config.yaml
n_layer: 14
d_model: 256
n_head: 8
n_kv_head: 8
head_dim: 32
d_mlp: 704
vocab_size: 2048
activation: "geglu"
norm: "rmsnorm"
norm_place: "pre"
norm_eps: 1e-06
positions: "rope"
rope_base: 189000.0
rope_fraction: 1.0
qk_norm: true
attn_scale: 0.177
bias: "none"
tie_embeddings: false
parallel_block: true
extras: ["local attention windows", "shifted keys", "gated attention", "value embeddings", "hashed n-gram embeddings", "a smear gate", "an embedding shortcut", "learned residual scales", "capped logits"]
init: "normal"
init_std_qkv: 0.0344
init_std_o: 0.0
init_std_up: 0.0344
init_std_down: 0.0
optimizer: "muon_variant"
lr: 0.00734
lr_mult_up: 0.622
beta1: 0.95
lr_head: 0.00321
warmup_steps: 0
schedule: "wsd"
decay_fraction: 1.0
decay_shape: "linear"
final_lr_fraction: 0.0
batch_tokens: 16384
seq_len: 2048
doc_mask: true
train_tokens: 263100000
steps: 16059
dataset: "wikipedia_en"
Each number is 128 + 24 x the weight over its row's rms, rounded and kept within 0 to 255. Layers, rows and columns count from 0. Numbers have three digits each. The size before them is the row's rms in percent of the matrix's.

# layer 9 MLP down (transposed), 704x256, rms 0.0473, rows 180-213, columns 128-191
105:107132111148134087125114104148122109130122124122162080139087111158149138110149105120121127121132136131119128157126127093125119190141140149139117095151085107129136146080130115143133122141156118
108:116132121176101138109134132100141128099151085157151100115079172120151112112132121143085119133143072145130090123144123138159138134125106111157150125119145082125155078109143091138074135147095123
100:112112116126134164095108122104095107125134124163121139108104151123101154101123157167092110129085141122103136151146152097089122118149154167085165159146128120114096140129113080154172120128113135
094:147100133138131115132070184120085125140116157136088208136143122152114101142139121132127148118116140113134114115119117136171103128126115119128123130132110168110094133152162135131111134136131110
101:130119122122140142135134158138110122131097128102126151101186133126129063116124086129116185122163141153098102126168138117097119084119119130140133093143092134115129141120155129081174153136137130
101:125176117167102145094171102174159117134125088138165142133116139124128151109098110151125130098130134117173137123094140116096127113175102133131146116116090140098103126129159165163164108110121117
107:101120165162152124136097133128134085144140089140118167091169092147109131131101170078115141102085093090133088113141145152140130136094136105135155108150105156161114115116118130121116106090171127
097:107136137095137132114166160131134127124132171101162125132124158146150137091066119075126117176118131101088145145161143112127117131120124173110168165148126107158181169132137097098121122117113120
098:137102142159106108122134174120101144151135129092178120165133151145134162170133141152139172128114161117122140152107170095122121124141092083090180163126150094096145100090111105124120153131137146
094:127168138146115125116169137156108149099135154000132105147114118089110116112125102136138141129150097156144124122189121174126106081122169136127126119170173136132117141101107128126088091125175119
099:172121129104142138136132108108137127110168106144153117142136098131133108145106148154124149141187118126169131150129101148121116122115129102146154147112116116120098111131091084096180124093118138
102:143075158117153115120123109184139163147127121107130154115112130140092083112099179125110110132166171124140107125142159138125114103131138121159130105127143143137114121124146188136137138130125120
100:102179151117157115156111152107103114124139090146126090121128124092170143163129121122123089141107104115115098139145118105093131150133136143154116130134102115126104120125116135154154100137106133
106:111155109110084126121094071065159131125098143116129108126140158132163122158105095087139112109125153152092118115125156131139112125112120120145144111153150120134139077125116132133070168117127103
103:114123098104120142150085178110170109169103133093161138161091114087160165146161110135162103146140164141126128102115136148115156157104142143136110133116142136111083168115159139110124133103137117
106:104110141152162135133156121145140152098093093128130140155151139108143093115148128157159154131148165169158104149116133162079160100124118124109160105167110140089119099153181164144104127076126132
105:127100170146112122102132161104109116151135141164110175177124127147170177174106060086074124094143138160086119118131158145114144106087144145121155083141123126122156096119112120150118101184123154
105:130108116110107130121086135158118126130164089078102136120127112145135120133111122106178140148161143126153140075096154152070118149104113163117123116087126150155155147107153074140077119148110140
100:141154114118130162170153121161129127145192099132130134147100157141120159112163107128127167155130140126113144158163171108132092151143114117135151157145144104107074134124136169120088094081112141
104:164090109155123129151098150130111092153109177170106107141143161134140118129120112110132128141121113111102152080178123137145119095120075129090152146117151097095134135109156127148148118112151116
099:127122122139093110112112111117165121134127140211129156140128117142113123122111124100111164152133165118138144128137141113152141096144152114149072110178104139109139158118115117168107119146146099
102:133119128128125144159137156173138124141140130159126114154098084118132122145073168096204099138097118132151125162164137128130127121168073096124145128128146119114117158119114137086141127102107141
098:141133090156086090125110142122149135134133121130116136162106161168156142107153172152133136100096140151137141115087124149135178124160114088112105153102140125133156120116135142141118114088110171
101:117139135124131129081071151084130134126124129133127096116149136114094087129103087115121090146137154149125133107117146147162144138120153156114145170177120138166128175128148079139100123083137111
103:128111090164118062132147135117107163151089110127181131149134170103148137114143171193135119147096115100102153126166109134115147143085141139098082109184096133143176121111143152116132134115128127
077:158153155091127144112088170112146123116128144081160120079168111148132168140117130115096136106107126106129107160163161158143135116133107137183172163092143130155157131083121124126158108148157087
102:112147125109137086154163119144113147116127097116108154117142073134157135155127154104105139106118144153101148180138133153096106123109114102129100145146139100126117126137117115113143074138130117
101:111111139138126155178100086131088123166131108049135114114118103117128110153094127120108132144131124129127132104142136117107108132115103107100137141149108092174154122092142098117077132097108145
089:126126104140160105107111099094132129069098153154130116132108158086163110108147108128158121144134107124142087148134155105087149160150142089090155117140140131109146126138120115115123084091127123
107:154127149114149130117134153160163156117094109118140162125120142134112144113128132124098128121107132123164149103151118092154105137099103109168112124141151158103173131116124133095116104091130114
100:113108129104098121122117148084112096097138133115157145125093167127152110102105086115153126156097135122149100174134116113096116138064130136106154135130153177151102125125121163148098155124148158
099:136145177152167179104108130114114161127119123126127139141126161118092134135097136110131121109089131097106102098144106151154114134141143128166133105158163109182167131119118116173104172136126073
099:120121135105099138146140113092112125127146064074121112091130137160125108137137087137123113122127088126125094115080131130142094133109115139184144163092153139094140109118150136129116141154129107
102:128142133193102117150155141114165100111142137112151097164129110127128082105135109121110173150123128129123140148132080127084175150137108076126153123099120120095149131120172069140142170143130134
# layer 9 MLP gate, 704x256, rms 0.0824, rows 181-213, columns 128-191
111:102172176143129146113086160115143168146087108152116117126145106118091089125136131133143138136137134127125134125148144076117066150144105138129151139101166131104133115097088131110106137119140123
101:169107178088117120144137144104152161112146116142110132137147088121181088148160157104132104128144133120117132079123083119146156127135137122145163138123116121151119118150110184109107168146100129
097:119144130104164105123140141111161114142083124135139170123119119158139131112163152141160112147182145129123103149125098132125095101156155107135117129106134109136117091098186129143100164142146149
102:190112124137115144100102146110154097153085096137079115144111142138129138162137138126160091147136173154102100159157114139135099079117126123133103107110151108151142146105123141137127150126124160
098:169102125113145116146100125172110099149146132148130091101127095165150130124123145111129132150171130153114131122124121133129156115102157108103104146115080163116131101151092084106133128145119060
104:132070129112130123123140139154113154114140129161133157097116167163145184115130167130147095102143160147072113145092145171152167051156128102103120082117114108180105127108129119107127116117110168
095:091146140103101116118135137107089134142179120121145138141111142122104120115130079107144108216113112132131123160162163124152156142117165125186081172112081130170138082145160139134116104103128117
102:123140106145062100102145115141131125145128109098173146137153113130096123123183152110168111163086137110095146150122119130116111129118125109073129139125145138180140123093163163162115153107152168
098:132152105120169116131108155129129110127137124187146118106135177125136154124127157154128103145131115146100114139111112083110106105148131128110077153116137136099127124138142180149115164084125107
093:105165114133116157127117087154139108147115133114107137176114157064154136126143121165139131149135120120115169090069072118143132124127126115140091126125131129110102092140118102097137154119157100
104:219141173136155117105138123128074148151169147128122101128160169103113114134175107137100151152038143135118097135125058129129114116152161146139170138175094116128150170122105119097162127108113133
095:142110128142094123151172151119157070130095091157117105143122151140180128124113121120106130144137105122112106107087128158106101126159095173096136083136128098093149153124116117119161106121120157
106:117138113120121135118105074124101150129154116125125149133110155124104133132108109118181129146133117131145130135145118136129121133123095151119181122117095112105146130136122183122138156118113125
104:091141125116105154089128126150127116170130125153153154048116129113156113155125111123138142130141093134141114126099156131130132173152125096128113141148106115123104144138172159118132147130090139
099:117131141064137092107112144112148131116131138133161130118168156158135149152150163141133100122089124138150165148145145088125083141133114119111135167138101134126125143052112146120160121099085102
107:146126147135165137102097122119111130146092145143137131157104112112141129132080115093121104139146125128129065112117136126138126134110115089129124141175125147100130116075109100147113122107136126
107:091117136158127118149190152088089111139145158122120159145101151152148127130145142155148113128132125063129135141148126136127097153166100104146106139137097152174099119134096138120129113128110116
104:154104127127119123141125102124161078074140138117138099150092163130165097108168126159125143128121172147164138117136156097134087126102103117168139118122111127111128110113153143106103117129142083
108:165164128143116157150117177110143119085162118101109126143147150165179117106152130125136108130141155111125144117137128135131139170168116126110088124131123113077101084162126166098138097121154147
100:147156099126140078119115129121131150112111137133141137112092148127132087101155109086154113147135117117158131097108101127124188103095121121116116164105145122154177110167163141121168155149142111
100:133188159147136141091133139095180163088142176158104108142116117096059138140174158120122102091139150127120137136134132148135129128132134104126125125120134109139097146132141159146177168153110161
091:125165104083094099142124128139082111109163135133136084133133107102114089105155144115129138104118171134197118138180152065126173118133144114100148124113089105152085125088156129162121109100116104
107:137144105125136120139129124132105080149096110077164145110139126163128148124159157152133170191100126123116125151046167137158103127136090116096139117099144104167089109101104151174122126122118152
099:171106128145121100098153135123112120147131149132137105100113118139117095154104103141125133110088094114094113105111144142106120125143118144156104128117171158146100111120153105132098106149101127
085:128156070117166098107140082092142154143115123122076124132146149163150098104127126114149131095135135162163137123130119136117100128137145103108148136119085068164122146116161165156139142141146156
101:120162141140150121084113126096103144088094119110115138137127142100110124170146127146138130142148143137130145173105191083105151136114117129071121104105138121121113098115117127160153100133138090
098:129148114109172064115103176094184130129133117153091129118106154141141134127119128167099135118068136125147127150109122130140157127167166122136125126155184126120123143142151146133151131157122090
094:140116064132118155119109116105128121149144190089119136134143101121123097154184083158129108144092150117142126057140112172108143133138138160160119117106120088169138148176139097142121153084095148
105:125118114095116125134161134103159147138149157136103113148151127092165161140141158140137107123143100118124132113099148113129152164130099149146044116125135144172155102101108136099121111125124129
099:125129091137119094145162100103116105103134111138137117148127124127200083143115079126078101122090114159156112166090170108123113137105118126166135113105118134092144095140145169135102123147121148
096:117125122087169121162101113119142106088134109120157156127130145116126118178171096132112125129122133139107138111150146088134160106138107130138096119159130142133106085163143174180125127117132153
094:160129128116110103127142098154147132141162111124198174124107162135112099088127190142105161182138116082136145130100107153115152076104144153158132118119140120118119157135098166105119110144072110
104:115145141129184183134089125137133143114173123128123068122151116124115151139106135119159137108140150130111149158134104102122109142090106108155092162101136122149144126149142140136117154148109135
# layer 9 MLP up, 704x256, rms 0.0865, rows 181-213, columns 128-191
107:080118151118124120114125084108144126106117110122074124177104183114102176130122129128126119128159106097097148090105116136167086105110091135110107111122166116070154079113171158125148123106149146
097:106172112170140138117109119142134132109117147121132133125127172092108124131095132145130148116128107126162130139123130093116126156135095173148119092122096150125147171090120116176129132133157088
097:126105122126125137136075122173085163131114153157115152149119145136117155134134142141120131113135116132115165135094141127173139169095118104097076137141145166095124085116108070129161124135101127
102:179118098123145122126121125101132113156096136111139095145139099109140128138106129138150122129157133103085122129155116142125129105134134137127161107136129127153177103106160075149158090078102143
100:124164122140123143131177117145153171138114137150140178138085136114121110136131116160132118116122123144120117147137156146149123140144132135131124149097139116050104143115137161146091126087121132
108:145111141108157114163135149116150124131140129157114112066130129153163131134113156169090163096112098110095107134120114139146163099150099118121118134098089153144125168131137093199130119145152139
094:116134128111136103133149157135099124120137091135145136097120109143128127111086123052136096106093106153128099119091137104105138156099136145174121124102149125138140099128116157131113145153154114
100:132131129164091116162115151142081122183130096146153129123144095130105154112177114126111141140123149159112115118164114115134086137067155119132092161163129169130140132107123166141133153126143089
106:111096088160157095113186143132140152119084074144118115119155181113111096105122135117141074106137137156147124149129125132143122127173105140129123130129130134118178162067139121117137104129137146
101:119086122131170155131111126145169135138106110122172112080140171095114138135157116142139121111168117123123070127179138110134112164179144141146131127098102162128082141112123112147144104150137080
103:079118101141121121160118113158142161192100143115160143137091088122067127106101146123147141097141121138148114125119142142159101124073094140137114125135128108119171120147125166135123122120159135
098:117148167090139137117121144146102122144145119153138151108152126116151117141106101123107103096100119113144152120190104110133088114121136145139114147138104130135114095175085136135100126149139071
105:102170152141157094148105113089129131094104095159158122140127119105123105154072139134140152148168154162116102120156097126107096132078134196128172124144110121171154097094103165119094153118073136
106:130137159080090106097103151196163101131123117164170124192098149132170133169170159099169109107134149108148070145072112156131120119155134148072117122134147131166133098104132097122131170113119120
107:111104123117152128175140133178132103134114164126134184099136099133158116094134102152108130089148178106087136124124116143163128121148114150072149137144123153073115137160152107164118116124067176
107:151134115122159078146117144128138092099138143112121140128100124090122151144112138124149124133131140143164097146137180107121113120121189093173138164160136109104169126106139136185131157158143080
109:150099109106122134136148134142099141147146130109143157107082134081112080086157149135193118104097128150128127152142095175099183134114111106132117124135132162161089124138111126141104121139133162
097:121134104135179128107184093102105113141150125156131123118148155102128165126152120106105105120109146146107137104144146102140119188127144134118159097162123134097111136157108112141078116115168129
099:112134159121101128121111089134156115136134149045158097102128167087107157131174114102134157121121100097179107102133135144100087103150126074172177124134127114098137142137145097088144143160113117
101:122103127118155132138112112149161113119157115120069106112133099119118154123075131125071101081089132178105125145147150157094126129093117170149173134146104147099178133195121159126096101166124125
100:126082146104137127122137130111140105133077146086120101131130140129155131111118138096106125132144205102095080129101179125129161163098158133109089146123137119122137156132120113120154087121173125
097:128130135104164147142117128115095130075124143138151128164119119117148115123116166129138094146108194147139128140149155135115153082139135155104164095133087149108150121136123127179099088138131114
100:147139154168111139126106159174095160150135118155105090122146106088141140131195089106155102150133127126113173139128146109145120162128119119117176144119120122131141147113136092100110087153194108
105:081131111153154120123056126121157122155117140109115143115096125147106130135132181112092122144128130113116100178078118148125113121108114142164121105108152093126109151074130147177122133138133157
079:140136150141160121138148146109141187107137113135125158138110131134110120125117115085139121121085079124127116147180118150167139117129128122116117167109167120163103116062141127136136139105117154
100:087146121111127091131115117093157138096127141154122134106139094144120136127114150131101116089150090130141140126170174104161208100113126110129122155113145123110123165160097084107158109115109122
098:128136132120134133107147153141122118129117099122087165126113111108080131103170156125142121145143152109150156146084171127150131138121134101097130137104165127137142139099154114143163104150112112
091:115110151121100105147136149103132159107130085139156146165145148148125133111098131133107159122121133110113136140108122130096114100160117121082173139104151137063055136149092141135114115118094148
103:133100128108112153108120136194133148131102119114146130151159127119158125092110153169141143134137138119151117150119126120088086087051119116156168122096147136121113120092123172119110104125096132
100:130079112118112070151112142089096121180136105118112088128155161131123161166132129143105090074129106151137152187118166142106115148134131136078143093114141115158166111130091127098145134100167120
097:103161182130167130103091124120132102168117161108122108130175127108121090119151125135104117061126163124150099109106144092121139118125134108148150149129138129096132137139115122124129113133113113
098:117128135133108146101140151106148117158133070121149134096114106101104118103117120105139129114122112140116098075127135108130128139149090134168136150129145144128128142130087135112128161141118106
098:101148099134147103107106050115143119104145116128153106141107114135144151116193108136144142136135118125083097144181113121130124118168131124118132106127128158155115124112100091116169095138112110